From a checkpoint of a small transformer trained on Wikipedia.
Architecture: RMSNorm before each block, no biases in attention or MLP.
Each number is 128 + 32 x the weight over its row's rms, rounded and kept within 0 to 255. Layers, rows and columns count from 0. Numbers have three digits each. The size before them is the row's rms in percent of the matrix's.

# layer 2 MLP gate, 1344x512, rms 0.105, rows 456-527, columns 192-255
097:155120099099136127115105116083166129126131120173167157156086141161150077105123120153152196120158116131119104143126105080107099151117103154104160090180160124102100123133102130148078081131129152
108:147124058141151061128164181116118110151105142148063119156143105106148129084112132101135169114144140131115139073147129114105182095115129146100156186123136192194133142093113117139061141111116117
102:065129121142135169095059102148152133103190105128117131088131097100081128113088142145180132152147132107106142175090130133083189139096127131060125119112067142154155125104163162137122162136158147
105:165113139104135135073110151086120081125140144064161175087117143128149134100130144130134151168132109053169130123111174117111088100164133087092119120079098105139128065158108085151124168149107133
099:164136086141110121149139110126146113092167146121132120124079130098074127140098132171092090076127082130194168079174160148093144124141131165083116119071103120167144073098123132158133122144110123
103:134093126092061110163172106128158158160169088152102117139136111125166184116107135158097103147098120118190111166168106093122112172175130165151168092158124070093088111157087125072089112097144103
103:151172109118160107105164112115125123089121106131080095079166086080122132135145117104169058182190106138134098168180107137118097196131107084089139123124101125119098158164157173128108084085100165
098:113160137149121182126159116073082125138104145160127114131121091159127177141127140111125146115130107134103140121141136162110179130106069138151134185102101109044160156056086112125083101131141133
103:139119083096094129124094135190063122112088068090136102125126127129128161126186152120124101084097151081068142133154080172141119209130119129079106082105064118137090137095139158142113149100132159
099:125154104099138132118146138137130100129129121138066097182156142122151165176149130127134112147134141128071125143149178082191119098070191210107108127091141130147145141109204146116178109143110082
097:104126107181127152154117152096086126109146142122088157138073196075165161096066083101120189098133109149173131141068044095136102088109120149128087127099100092088099198116199136077134151133141157
100:102185145143055129173067143167169098111133117097133149116052156136128076103156053161164161117139145184175173188135084158160150137126072152111139149116083182160172092101102172154124118125144129
102:137154093107098122120139113156147095086089097141088154113075174161118108140148112180116167151144129128123195074196184164140061099122135108185165141117110123189115049099170137089144118163165129
100:153150125123206078120143129112162191137084119106115132115151094174159158126154095163084088111059090132160184189178138107095063151106153154136092152135130064172123150156151114096131129091118119
106:157114145167137126134169146141136144111165106104160164125033102168175106110105109085115141061154161123059134153135162114052229122148109114076148092121115147171042131130180084082163075093157231
086:079136145171125192137135160119193201131143109130114074129170129108158146119120153125218136141119108124185102141118121155144134125219138180112172125172073107143119124151130135155128168115080106
100:104125135124104099190112097209091168079141163135149116135068101137130086142162185155129144147139073162099139111169168143121182136077136106090114130155144145187100099133168134134116117137114184
098:183125078045095141084141161108154158103113146146051086131093104131119162210117151172133106084164124152152122126133140111090141126141129129071158113162191190148113146169132067127091097179099136
104:131122137088144083098097078121084099149152171162129138132139136063110037132162134162092064088125147137072151145119117066109181116135157088125129047080124094139119166098140164125128134121141122
099:124082106092162096082128122130142122156160135163153164103135107168125150147186109082159081070193151114141129126049090155094201136127163103144148099101160136085081155123135155160159128135138134
096:169076142093110112172131080118097124110118120142192122138099118114153118152094092172092142093085117148120143067126156149076108184121129080113208143129158162144079150205133117193096140206140153
100:219103119137138110169169068174111137146127099145139116136145168104156080141127126097128067080143066116191118154111165123130131127145147133083122122163170119105111094160129125061129110142140129
093:105120113073098154087188178091075081149149152128166117116129135111138164178113039163082126128068109117145159185113136170159186096110132107229074122141181155088123191112131168118168096122159104
094:110060085110095191072116133097158158127066090095139153088165060143079183160160132178149160089161118086155169078100116121124177097157122126129147103129137188106137218137121177175078112087169121
093:165126113108152059165107170132155137161147105147106104131133133146120141155141131108117144112152168110121101110163175096136138159194118090144087132073144174080153144135186171125121105047126111
102:039128191105101118122183078060162145151083143140145084120160167102122154173107121157066157073196132140113116182091062071106108138143132109114126125125127155113128159135132096160116087162176103
096:103165096112119148151145159181157151131082146161061120145097153125167092137061100162115108139154136110118118135139159102103132044124074157108148098110148119147162132052141123140085202121124164
099:171176127144075081139157111098184122132153217143162137136118138091122142157110130131084122107118121127095116138162126080105113163134068158105087163156135146121113165120065138132091078124148130
099:157080144153136162152136142136102182104132138127117175107152130094147131136172056095081130034098094151112138099122112136128139114170113168180152111104191170118108123139134115130121122130137107
102:056121111140095127137117126136155163082141130115069165132125115163069178086090147173093131093163078152099112061113181077135153134129154139175181139128052135081120107103091090121111143169138146
106:141165123107107088109146149122168170157082135158092161131138155149129157182146159131123140149147153058198118156140123150102120098146126166147112151091144183105101115129127208103122106099140075
103:122112130158147119103057102151155088105175080117121136139114087131086125101147122155106091122118104114140090130086139087061088062077129137143119118039048104129081119101127078122120106130148126
099:138128132125157064170108080119123131186064106177095129119071199112069104121157140120086124142146121121097093136143119125121159128080091136101123177158150110133150156074155110161150154092146103
103:167137121093132129030090162171133118188097135136096147156152103158104170095155137176076107090068133091144120104101128093160095092151145190167170159161130134156194143127161122102171110176123160
089:231178133173134111180093175101144110168125151121180112177106137150143113153158130111102151145154118101095109113093087133148089143158116114153117119126195136107122139131128162163118108135088156
101:121125088112100135099133121126174093145140094147190108101154099119083145163134138115151145150144142132137103164112134200082161158114169105132162044139118142093131170092102129112122144056100138
089:132148110072103139115069116120158105143111132129202169155112116143160168084157138115101139106083138152128145128106087124118100192162126133095139093106124161169069080127092052185133118168152108
095:097151173133115088170149130184203063139150137198132077132163112143116136124131110127209123140173154094132157146119100113102145112119126155146140117129166112108121130085150124119154148098136139
101:099081078106135104125175124115130113106115133150068126154095110110114151130187136157116134148112179115190136155079153183168164106139100175096072138160070118153091075152163101138171098087125174
084:124070091141161131180153131072107114091144124110186149119106111110188114086150081165117165108049119081144140127163080213118160113121099139130062107108184114149137185153150123107109117134208127
095:084131116067164105141095145108179143135113108122056125127143130145185140142111177137141116178124149131109176114134085143125171118152157177111132139128097084120154133086102155151154119143074114
089:164172161133083111057093058110141118138102157084130099132097126098119155140087105102140134068150085145145174128149147160129154102119086140116102152047140169065150111113171151163116081129129190
098:164123135140076164121153119126162160100129097170077136214119196158177113164130177139129113075166139172114115140106122127083095189178157097140170139133137189092099101128173154149178120066118058
107:104151172173161091140221127119092089097102098063146155111151138097126124090121136074166106106151115029130116041122157099077071055066154093143128179110148149145121066081189144128096146120093142
099:122120139173058137135152130142175106162086175164120119087147099070148164171127157178174099099126139153174146082132074138100098096151207128163124032118120133156182128139200116126117124190120161
101:183129103061163106136134131159113167132175121108156120122170151115102148091105115124119092092141067171152142156089126155129149102066087114124138098109080140158134128080095122094124097145196085
104:113093169117142097116142147145076149131079091175115127075154181174128101170173088113087085094117151086126108129141087124073129092161108117128155206164125104160124125127149168116154127150101159
101:131178141129076123103145099106084141161131138122056102106143138115103125152094161050145074141126122115157143144129147155095179148156107131077107107148137126110160157110121131131172141177068091
085:115136041143138127171104095084115168168069128145100180088132127069145127165091116139107127080146159105153097114081081148132156088158140098179065131097083113147118144138142141132133129093110142
091:110131126159171076125115144086126086178139138159124179076106117125215133139122093126166135116095086105114135104152112086140108116129138161167180103160140115104145145115115137109190127148099069
102:115177101124167125081133135161125143104090155070067157119131101140030123115118117132081109138150193107126078144162116099085086153080117111117125103168123069129131108172085160137133152149094155
104:163213112116129137119102091096105152172079172114112148092182161133129099085085118092071141092110161119116112144160147124139127123160081077114136130100149139110106085202092129100103132156098117
099:080108111169122163151094166108099171113159143168115132100165086104109095134130108152084125108133125175129125198122117150077152151144160119188121227136126151179129152151149161135181161114163111
099:131147125151097137126075145135102135139123162092086165079169095096143102088136202119157132091096116188114048126131199159149191091082128127154103216128091168121105105182131152172088115192135084
098:136146152116122080151130100156159150107151167122101094132166131084143114130158090137136109150132121117118151078141168135097142081129092133160083102116083151200137135164151131083149146122159128
101:104091155133132138146123184141120130098152134052119113144125097137124158147139185115121115121154114112106152100064116122164153110088118140082120085075077113110105176069126156095077105113110130
106:177165088094082175113109154138192169109116146138116115118151148073086060139105174132134140162111131188115168128150119084097109137166172096091088093179118109162144135095136215117127101136117105
104:136090148098148134101153176181050109170100080135214187115184093071087133113142185058135136137156130112096144060158112154137071091157102163130156111070140150147144146122158102088116150177178146
088:118126107100127102157131087109144068143094095148172128105138170134146110170067112120132120152106109138115119161119147142133110114122130131116141127044114137153082172171156152148111089140135145
094:144107133123151122135113126133119111095054092063140114139127111089057113122117135110113146118087127141116156076062105130100101119155133090121120140106106089089102132058160143131136098118085120
099:140180118053162127129171118114128121180086091145147101195186147115102194086079102136126180137116115114129119100159127161158127178145133130136150115126122122113138103094104199148106114135092149
102:175130122108153151149154187135088144129176111138132155131110162139157147128171094132144110106151103076126105143083124094101128096141062145090127143147120185098158129134117149152143126129096202
097:087083150195095153073110177146134096125118091125125143108083118197132081141146138112135127119134146125102127126139139123127128092133190150081114130079145092096151108115163143145174124141135135
102:143099107148167123146155147171125094168164135138105122145129149100088077109127166114184150160138149121200133175116176143094101124140142151122173079070162108088180134121130159119182167130128147
102:144140165146145113172117079117140112105181054121117129237157133110100113113151128119108170118109189183117114156121090198175127172138100117136162076122115175123160140173133151139126113165149098
110:160126132122055153100120063097160145163035090121153119162143108094162194198095065185099176155159115106139129107106130115081124074128134144184096163157133115157122112101148144109078163098055120
095:152115190166105127141154120144088101160134129162194193191120131109126118109161126074103177154126124157107144153208118116168187105089116098070134123115127134145086132130114141105135144104097177
099:106121173135067097150161152096083064135159152066159166129124099101132072099215085150148108104101134122110121113129118128080111111126089115162107110077163144107135124148150098115149123098117140
104:149113082038104146131097148140143183122191116122132083154102159125159154137134119163125084098092077127162116102188083158049092112116093157127099092158129173136098150150106102088201142146125080
091:157106155100171059132095181129072131150164125087095101146158136229140082100196114176158127133150163102114150134136127165112119073085106098185096110093120166108083146143111168137188148135125051
102:108100099156117047143179064101104137093110146179105120106121071106155177170159133143123105146143145112155151143169137109131186141108144146091122116127124161139117120159148115144150115123146096
096:164107155177094142084093156188094083142102103095117086107161130153126123206169049191136074054089084159142128088104128097110119118132176183124131132120122163109093108133095094067125120166083112
# layer 2 MLP up, 1344x512, rms 0.109, rows 456-526, columns 192-255
097:110171112147155126103092123083138117179074146149116127155135154207108127128109125135151115084150086123124095181093099113118093125161123133105162100136197186061074098129117170161078105165103102
111:133094027116087148112160171101088118131135093104120162080066121147134081079170111081165142105155181164130158115161129134062164156131081168187110126104157169111117127106158110139087146146121139
102:119139118109136132120129099164095115172163116175130160120081157171142133082195125107127121145143185145129086108111152133186149111076177091092110114141099141103128123129155127135091071111143161
102:144112152151123113141094165097143080120144198142119100129128174153149151122116135131195124137133167105088123162126137167098073036145114182097080075119105159101191097132179153107145104134142138
101:153127136130170086169116132100119125188117120160160143111134145155155139139076132103050133126114180137149133131111065148177123133079165073137194092055085081122131149148123150114055118168149147
101:105091135152160106119154133080128148171181146089119138164139162125173103153106130147124105131142091130121170068107141094119107101120147138119072120126136176134152152121168109103131178095184112
106:115089162132094139189122140190069107108050158141108114129108152078107139142102140132151191137131105162103153191129122078093118146125077099098175102164066128129130134175120152169168176079160094
093:135139077152140056082141190093114154133118151160120074137128150158155112168121104124109115099115207146107138157064121105162115152081094135181084157120116150080099118105168042052156130083111098
100:122101097126150161112135097128114164113198106167154115118128171109165122062111095115139127139121119067068125144113127148136101122068128168103079149113106118047179136201063076098137147164152133
094:076157123137129098154146088175106088120158208121146159146113150102124117048093179162085148103094089116116171103166136092166142082154081095112084105132092127168108192167081160146121117188108148
102:148120151131164179075106064165182130135150102102149106197198143136146077172146083145089104145182162143086160092090119172086127122139094102123136124129132140161156116134172066145102124168127084
096:121121140135098140150114065121141072147148046126109212102105157101141083187111080161130133096131140174177147112066164189123086124133064122107074147124114135088133134118166128156171122110115196
103:074105132118168177139095155107169156087157107128074151074166129117128174116095122089141120099132124073115088081093124133135144169154142094084092133126127159099152154118123127132115068124138140
097:084126124157148166132060140094131066132204086095093143108138147096160112141112143040151173160128119159119060148119094137118173132085039130144103196176133114136197141040108152128150150110109105
102:135100125084146110091085106152197124162129107200046112161140061169135140138157102074167148104100157135154118116111172068161095150079161123139114115099135119140094154131168140118060077137107146
089:152150049063135073128131120113141089115119097171149185177117092157125153118169115109085044070162183105114127026143128133078129119109113132129086143138182172106144151092166148114115116118183128
100:149122101134104132159144095162125085187110133168134141132095125160111103174126133123160101123120188130145107103176098168188124136172202136134071093122080126079134126112102168166141126147133147
100:144086117154133123099134147116127123111193125140082118152124163125097153125090151122156134097137085133169101088131127163146197117129134154168139147171153146140175087127136139079042131152106096
108:139082159172128136119173131133114160035128040115105124109155131126175151139118146109117236117116092062142111174102120160146113133112072123148160136146154114096117209175166126179158123132098120
093:103115101113073158139126172138157143128095168118123094163132134130159144152143083087190094113076157115046163115124117138146173142116079137070134138130112174130132139176204136120128122176163143
095:106102147089116132106116121073128157139124176135093140101109152124167097156120053136126072148118160183094145112123145134130096133143120109143188127098118181152093122120150091156138161206120188
102:105100221152207130098055126132190132072138169116084134098156155127143079107135105094129143105098138146142149127185128136137069142111125158230126093146157139214142083160200140140188122113094127
091:144124187093062155084132138171117140125125149207184144119137108144094090122088049103146104097112114112145178127080167105124118084123171223206085161145148158152122114124127143106139123143137157
093:113193219134089098172144093111134106176156176130099117148143153159143093158125150136117082118087097158139136145170056097121110116134131186135184102096144123141174051094183156162120143116153135
097:154098117111117111131123176167090138144134112059161177080116142106121139129132159098101081111159152176087147161138069068119109133140141137147194132129145088148185122140132114079126122112133108
103:136131149102174127136172109172137091187164169080185075168088134089110122106144189129153098123117122129137119196155127129151152102158127059105114062161124091153129123144116101126115059109183132
102:154137160117111124100149079080135150100099148209131123168083156117150121121110128076167178131145136193121190120146076095048105185171114101133134114139160109148112112133131197123183077106184120
097:160094190051144212109158130151092068096082091173134098145115134144096045110096189203139150130154101171143104172150118153093184133151164198106100094114124155071216097099145110092192162239106170
099:115125114116164147149143099177165132079090132111198145155159168093138169136077119158053157069150094128119127112149121169173139151116130128150150111094155138168136117122095132104132171131197113
092:133104061097129126100102098112166160154158114171152154111114144122157169142199099135093130111135141117134138104143141096177147101159138087172137122121184128158167134137126113162107138108123109
111:154117149068088127104093135126131201144059072153097098172203108170147179192126133157103125093166131130142200127125102156150152176142146187129189179141127144109107181132163169137123100128177129
097:142180076167118105120090091136127108087140092100097144121111104159053160157133108208099111194143180121123097128106097135101162103123097095166111093071026123138120088156133098170111100086102088
091:122123165115154114099106149143129118122126098104051129166132111123058118142093132106172129131144136124088093133145143138134130125154109098138144139108111161088114153138097115141182228146096140
101:167122106123181108096119146118177159076111167115119108176167135119140130118123093119129117125089137084162119136092101161158133139091149170120147152111084125109228136150129065129154084160159166
086:188139104126049208117139120137091111130114185071140141179105163126105080121134139115095178204134060120133162102175132083077136095167127095169123119148172174100134159106161081161141118146107129
103:109095147177137126151116144102141164157071103131068105079155143143148155145061084115095191176186126138065102078092107085121131086105072110102116117112114126144174162151104186129139150139157102
092:128151096171103149108121081151130144099100152154127200163123113138193067087142088148134073090122101088157165126113142153094018080214106129190104147152098137132189072107126155128165174122117174
094:175122100107133125108114141111082183093147148074164137133131128185062153095136160104110061053134111163127121120156080124151145150138141133130111132144138136108152148129150187088119117109178110
105:129180151146109063109121145177125151098126091168063118127109125147137151127138152074126155092109136138130052146098087136134150118155086144086055129073145120150078077136137153124158111140103173
086:110145090134100110191130106105105118102155132128190113075099100173103112134140169110172072164131134137102129157145150141090119094128124105109132122100185079150067138096152110128175068111159134
094:103148157105159118180121176139163109222162123119134148079139154031173093150086172162119083159163144175143105142102167121114163189138090105092116076072072178132120082136189141116118155159111141
080:104176112121103125075123115137134118151088167135110117094109150153111158160101103082168174108151104178116140134168160132210154127129100114092151106082100194074137096093176132149090064120134186
111:106184099127068159115122117133148062100111087152108116198106196143140147102171159202144175144128160133105164094110146126124045098137145146100133135135128163081153134138185155112168116142118096
112:151119105143123115112170130134092165078115157176120146128128135091090152162111177127050127133091086149145138137187144175158080079065121161084131152136129112122148134134085108142121128120126060
111:165135117110171122126135163146115157099149151115135140130108098163088108142153092140103136124126101109156118127129203139136159145070120073142131182149171099103128066114098090119115119092167145
097:138183120173150153109103082100152145157069208120120109168045114081128134165108143074141070089146150087105107171132134122135083119159138124143112075091116136122136176108092073159125151136150143
104:153180165119165116131113168140113110115127146116101115100129217105155070116143147135167087133129116128139188078127121104151150086086172112113132164121152111137091075098194204167117074145155102
106:151064085092174154130066163119053124189084172171092155153107105181166140160166108172078133177185107109072098094069104119077116111159137157200137088126122121146118167121145117138106145103184116
080:108100069154109161117103104080066148158051125143167199130114137083148134182091126179081136097183125074113145110113139206126142105165124162132048146130127087097104123068140157073105115102130199
087:158069097149144173166136139125116101111103145103072098163166159096064155052096176122118108137095159121217115134156129167067131085121112163098125152089150100124114124125163129097060145158139191
108:143060141149153197110069148111103162126138138140129097131122118087166092118148104128128118128102141145086156105089128081078087113155197131094167135186136148104114119159116050106128100163175150
107:144175138137075091124104082137078129139147193121091143085166119152130118144100127128074106094106110170169119108127190182116135125111166112130100082142137140149134096137108086089152164143136125
112:155070129143162156173102155096069101165155132125127111095129172041169059160142196104115128157081123110106162186096165139114204122049100119151166130112187130083135154078144058096132149077117174
092:119184115106183094155176173146156111131113120101177092158090133103168122152145098183108098210138130134138162190144102089056148162136166160065111105175169105178087151118104104059167143091151103
098:145159108193086124113095076135132117071142114116183147109145108135098214091098094095093106203139178100061148148147164144115134148132070146143138147102051164134149149147118149125148191118115092
095:234118130157134124117182122135119091110065104152097169141112175107140132129105145144148178131086147132151114207111147136082127129117187151094095200164109095173141084151126106164182148147073123
103:173147117163116150124186181201132175105162089137082131080181112120125149151136126073084094129090163117156124136049064169142149134168138102093172060120150117100118149120182118129120099162124144
100:148104183100127082086159112126054155178171110094122126131146099101147111144160132100142094132165128097153227025111192136179151067102113096155138139102138120123142175181174158119138149079186196
092:123106172162114161094150156108161145156162131063138152113096146142101127182100090143085111163175119142155163148147116089167116192171129141164119183140135141083154115155171155069155146121105121
094:135169137151090085098107130130175161115062111124109137150173075072126127161161136138114144090121084135124132142107110141074088064141148123126135107150105140107062091129185133129114083103112122
099:148180167043155145054173114149141138143118106165121132150126176093114147116097116128116217141119113140106120110137138127147104174160133114081118160156121126103155090129152140137087126162121139
106:184178099096099150136174147133165129131169102118140162138135155172170169076142127099125132130136122122132121128054099130140150132139129118170090165137084116143112126127089106096106126119139121
098:086106154147090127126100159138104087103126152053140149143097122142114135091173169077167071125108129125143165124105202116139103114178155183163083097075119106099097117120172157148144144104183112
107:147131186122083093179164106119128107134143133114149096135108122132050152142163141123164171152123119141093146133043102145141138170190163155149168096076137102114087102065139183150145106127135150
104:139149123137173097191193139136134090173143133127051150174165120121172099158125151131111113120163103117119168148101150105087123169102136193202152075023114094109120147144213070138080114087152144
104:151124093141120100145088135147051076154139120105130122155112064107121094208120129169144119168145160076142101205145158131139068152153137140169135135183152122116149151172146128111178102149106089
092:073139172046108120166142151181058082133123146105143102129135115060118100111111187172086126181118136171147107115144150112138109170086078123095143107052230135110090117103091088113156118177133102
100:078112103122153098119172135134149139116104177125056121145150129153135105139130128132168092146105143136075121055170117146123117148126108125203144121139142106136113105140162191169145143118068108
111:143140090091169190163100113104146127159121139126103136145153144116158177144123100187133100133102077118202106136100090170195148056129108166079116133163135154078150163075167160105193135076154114
088:159145144142095116089115130135167119142097174143087122111109179087141206123113126131124096083041164189195153184114152128158126099140125127104184085116138111115123106117124109080087108139117122
104:147154132121137146119117204128092133132117130149106155106132180119148093146125091094131116118149130130086147125090119161126129171151116106116051091112131130113116136127175136108105185154159152
# layer 2 MLP down (transposed), 1344x512, rms 0.0267, rows 456-526, columns 192-255
119:153098156112132134120099153129142092119154130173072132133081138108145145125185129114120121134173126112084128134176147152171069133031156132193105048205125137136111172068096134150089142132159106
098:095142148134127180142132089042144155088171155135106088038102100158087085101115115122118132093174152158103148119138113138132065149094102071130115171068149147104114156077182148110113169116126172
099:141137127139130144130161154116078113175111161158110132134144137111163141126140128104172230130171205178110131136117140131110100131104143075072128107119171160183161176144160077170172056206081205
083:068149128124182135130061099110117160157136078081105103149112192159156067163167114104100133124133169176130130107112128114209180114183173142104168216111177101184116164185131118168135107162094143
088:167110101124088112106068107167108105177144123139105111171158165139114161099121210164073097105117107157118131147163123114072083163054147128124163143073153145134090119136132114100043085179097146
101:127082083150171104115117181086140133159162147133116110144175104145086136180094127129142102157118176163124132088091212141174142121119118090175107163096083128083162103110130158119143086141143128
100:162130151118159118115060110084119103078114185074099137170118099092132144183117155129102160158112122121133113145135132164143088152128127152134149101083161097040055145115201110150094128142118141
093:100111129114136157142131138149140122171121190098109110175089119158120145158102170128110162093118136145119160138097125070162176162127127135128147172096086129052160125089067166177078172162191175
086:171114125161103119126159125137147126124164101128094133096120133104186097081127171126090100116093112117122116185153124159179131140114087135130100138186107151152157166153158111138105066066119125
106:072091135192136083112156202181092118136094148111134091119100105109112129121085090153084125054133071188145128102087161171122063099192144170121129136154112117146064144159058179115126091122145195
099:126100129123151235129111133136111106123148115132101173157142136116109102117116129078103127094188113125085116131098056146118103130063082136161163109058128097124098093124240099118099125214142185
115:139168132134112079179114096101127089132172147129107100110048158048167097113106061113187142140121117148135176108134108136146142126169151134135123095119119171065196069174127129155139199077150112
101:156196154141124070153204107142106162049211152117103175152109089171154133156153158184138123138110109189162152066199107112150072117127114117149138173120118114166104089154186114144093168160145088
106:096070187178098202144156139113144153128124143154138151149139167108081149192188110088155178160159140132133075101077166149142097127107116070129144170102167059101112063158128080159137097149086093
103:153165139145092123112142155139180104115156103135087128096073102158206140101118163131097134152184114106092135136155137103122156130136140124153169150134157163164122155130143000114164186110097100
109:148150007112100077117157096112094083170112087127127168156159093123061122069201137114103035077160153104149111061135152111078134130059121159125102179102156153087184133122130140111096144179149178
088:075158150142108142127109204173154141138119061163134106162092064159168153200134125184157102145118101104183154106092124146144150112104152132136149193155135130140188104113102140163153129141123113
100:169080131063180139124137092136161145102198149181118011113145149150106147088111135205140115132082106090165113149154127103126156128113128186080161145083140132106181132088107092171052136128185151
090:131128114149120117121127092157094098136177133127177132188106150139127114156180172167111206118144157164141096182085141158134120095108128100142126085150143110110162179140142128139089114095092124
103:135136083184130109093086133117141091118147114111138162149104105178152135123176127099090140119140146131135118193098070092132170132173163102148186123164142132071133121133112146133132092144173143
100:114124127100097119106128113116152091041093109158209178088116137215125187147159119099147173125119158136135176099132136173134130165124167142144175171099168120110142119156141133153136131141133125
089:090153188099139134116159088114186185102113140123117161169159198148074091162101144098107115090083098119100127120087133106124147104116142169131125074122163146136177181113108096210145079066095104
094:173116075121134160167151117166127108106079089106152058121112101157115150159135083152112114155124129089126156162182134151189123146185123102162077150154151122097112127117145114094128039096109084
096:148109143123136129137148171161111098115111090180159095126110030135119162118140144118154166112147133138101097231171110139091139129156097174165178156164088080084177028160130107139111114131063132
109:164146135138134135080120153121104144104151086144133159095054089142077146103082198177107149106154097115097073096131126110155158180130142139076113112069130089063163199088139083096082115133091136
114:142183127150146133107096061116125112135066113163128126083181097105146125135147107145121108098098114070144072169140093137100155151142149139152126054134102148149118127195110084091146120177143162
109:167126148152078120086129052107113113114132123164179125171124064170174130136091100092160169101133144111084144144129089155141173110170187112116122137104096115126151156173132155097160097131110103
103:120099116158138079157140096155138157106165109128140161110103205093164178210108143095096105130108134143141132058131115124170180139163099150107201116113104117107061130176064138122059139128128139
082:144128149149127162096116091095112170122136144152085081092120123159138120088161078081147163092158125132169146134126136162115080120106174125158145090108199125153091070074115115151101107107087144
099:116108111159155151137146157118157117194143174140160127122112130119167155127131098118155117176113106163131131144089143087185176130144086145117125132167159176148155152191165196127087137109115087
100:122067123070119146122086083161105141091136143168081163126128142139138064132064101159126159121073123168108081104123113127165132152067092142116119174158136101064106128096171133088081123155156130
100:099111125145161144140109170147118128135117148150111128119114148089133069073139159127105126093088121208097141093164069138120160085166050092072147127105112126128159144077117132057109096166137107
086:132157091150133116102128127101157123191092164225077055149122188103121131110146137100131140152057144120148154085121147116108119115110113076090180092147154163143109117136142102167155092067158121
105:191065168102205122064126156142108095125101105076103092071186097145083107117129135126118114140076172098120145100116111151119160115140117137122164077181105121149176134113119140121179092115096104
103:133141137134160117054160156088137171094181112135152119132129157123074157185118147166155129205112123088087139129138164101147151118121111101136147151166087112127108143076142122106156145134194174
087:113117150085078133082151150151149115107113164145157101133149089163072127130150123112196192161159120085133062148094095120144140118193207131105131126121139118169112215097122169060107075132121158
104:159113162083181160136126170135124121132123138134095121084124115104086157166119177096087182162128138129110167126122127125155165144091130144048152121078136100084074162136103127118132127095167109
100:122097157123027078154099150110096108148103129083111193123120164099170105153125096153085195133078120154165180155130115154093146147128139125125145103115114139122114141158153046103136109150116161
091:173186153121080194087145121128117148110133178159123159182069156185131128150087121156186204106172124111141134131111133128178192059159151149148125100106135184138129121117156081128175152140121098
116:129155154133136152087102159118130117123103161061125165108152141082120167070100124169064166089128147179175140109078116118142174202123144128161095120134112180102129129204129135082105166174144136
092:130173093160169098170090129158159096118150106106060171082172105143148119117105215155185049103119134161226158142127162203135135121180095157153107122094117152135183141118087169128153109157111106
105:099121175142121086146142110160096105096101190113122082083158185140098119152088153154106167193155180135143153179120114136146126112092178078098106093125125190088121077123174180089114117106151113
089:105167150119119125107115105150094045117096108120118090068201116163187130113164130171157125180115170129133179072114162100160115115129118157148074129143094140132150141131154173094121133161107154
096:080115107048115101183114126112127136097126082098138135063144099181117080139160154111183057127187155073153180205140150117132200129139132157179145021064096148158163120095160157162140158058141139
085:156147076092175129117134171141120165178134145121127148097104132124140103153186150181101110110174089140171119138117160140129128116081088130070143108166159129097106131127109138157116165159176163
089:136066126118164111168204112081144137155133120110109132141144108112145211154127103088168109113106114089138174124192197143134113095120061126130158130145127104089160121086139106143140174112182108
118:125142056100146115202183167131099127136157113160078129155132097113130126146162094160144166089135079093104162089177186158133075194146131118098174167123149146144133170126123112163144146147172129
105:127097123084159122132090150080110110140155199140150195125145168128102062122102082150137108113192130097075128096103159123105115127135108175135110173150149163165144145129109166163158166149100138
111:115062147091089137071080117118146105173101143103088070163172112116165118176094119124158148144113144106183143103089161138128141131148189103179116111091111160136112123088122147163095089129121123
098:171137134112148103127133226194119142077124071124100104147131082103088151111141131170141177135092155176160057177126112098141154096095170121118098138164147189138150137198138111139124126148132136
091:125136109151120151041081140135168176164108148091120100162166116070123100115148144134132112134134129105109119116115095121113074105061092135117145173110147141147122189162176154139142147131100135
117:112151128144154143110130185116054117143115080168109133086214194131104102164076210085143122109112158138132125134091153174126070135135095122103120095130128145092129149122148126138157125124097110
101:208106168138156095147123138120099082105160133057126101105096178117181121126142081161137091184065073107140126125100128133131146123111113131075158120095118102093107150087092143093081133094155181
121:119138166094115119106136105155128128123113113117155107143112111147145183112125082083120124110167089054077149131114140096115126149125147118085180094140129091111131063097154099091142125136179173
089:128053099200089156097137101155168169121164179117152073136147168137089167146129110141138117175085141128128136119143139113126176124132076164139124145133111121112194120191087092111147145151146108
111:107140129139178167138160085113184134148103135157098203166123183123147132089114123131165140139102169138164099167174081154094095158152106078166151182131112131113165095152105111148104131078126078
103:171109170089161126082151203137170102096126093116108125150152113163162084178082150164102086150127183114134168181138144086133154120129139120118127108168144113087187111148144094084075150136112177
092:109089100111165107126147167139112121107153097162184122147121108100115089067180160112121114152088153150102129165129140143093088103141128094138050090179183066138116125164081091181172103147152094
103:150190080133159123131126036124139167165125144199153119138115097165150114147144136136157125150149123140117124145136121163103144162098120089193166124098120081132143143138110130113084098094194128
089:100186093148091155194110113112157094142182135097123163094144110135153137128139098158121138140115101123082126109119131139104092131173162128127151141112161126120064090101106125119101125092168101
102:115166158130084136112157144130144161084116188116154133120111153126117106072115085111107184105193155189139135154160142165235166173129147122091129098143097146135123128100119107117093140121141120
082:104162123101143165115106149123157111103143133145128123142059144125193113160147179093123150122154099132171142143125166148139171122104130167164111137115174146144063134148113148099150161119180111
108:144111089088175144117151117086124094087083110128161107177179151094151102152133186088159142079122123178170139129123198146156085168166142179117095108084125087102169129172123106121152100083135105
102:198099096216119163151100144187121151136125154146069139119106097131154042134153126149112139150127114201135151115096151143165093102103124175113157089116163088091105155128090111139132107157162135
077:098136126104130106141086118141113098173150215134062174148139174111117144161109084135073176116090139104135152133127123158192103134125145185179119083080093104147144069178201118102149094132169130
087:116140161107118102197105098138146130138065144103159119165137129118137157190124055199099120138131097123138143104126163109113156113164100135118101134174174112181166153050135146122100145098021125
113:133134062108195161158133090093136173073141143129122097088105096146127161112102107125142072102123116141122114153122107163092098150132086144204104163118100133154191156172152097136165081134138096
098:175158177130084175162153085098087130143128096130195243100095111150164123104170127114113125133126148139140163210108135154126127117118133122083098126144137159099201174164058087089126120131130162
107:148062128130178192186076170096128065153089139163100092121132092135171165125184178131078094177140063119077135123119160118104112099141144125085103122098142130099122160070144121175101120104155159
117:092118144112113159126123096116144121082110144133171129114102123111124147127134112115111166124049097095140079153126171139159141091198132124085148083079140114172141127123103086115108157139122194
096:149115119122153112142116150129102088069149133045095122078125132143162174046139203105086183173172141212104126138091152160181090068104115137137160148140110119123122085130166123160165066119116148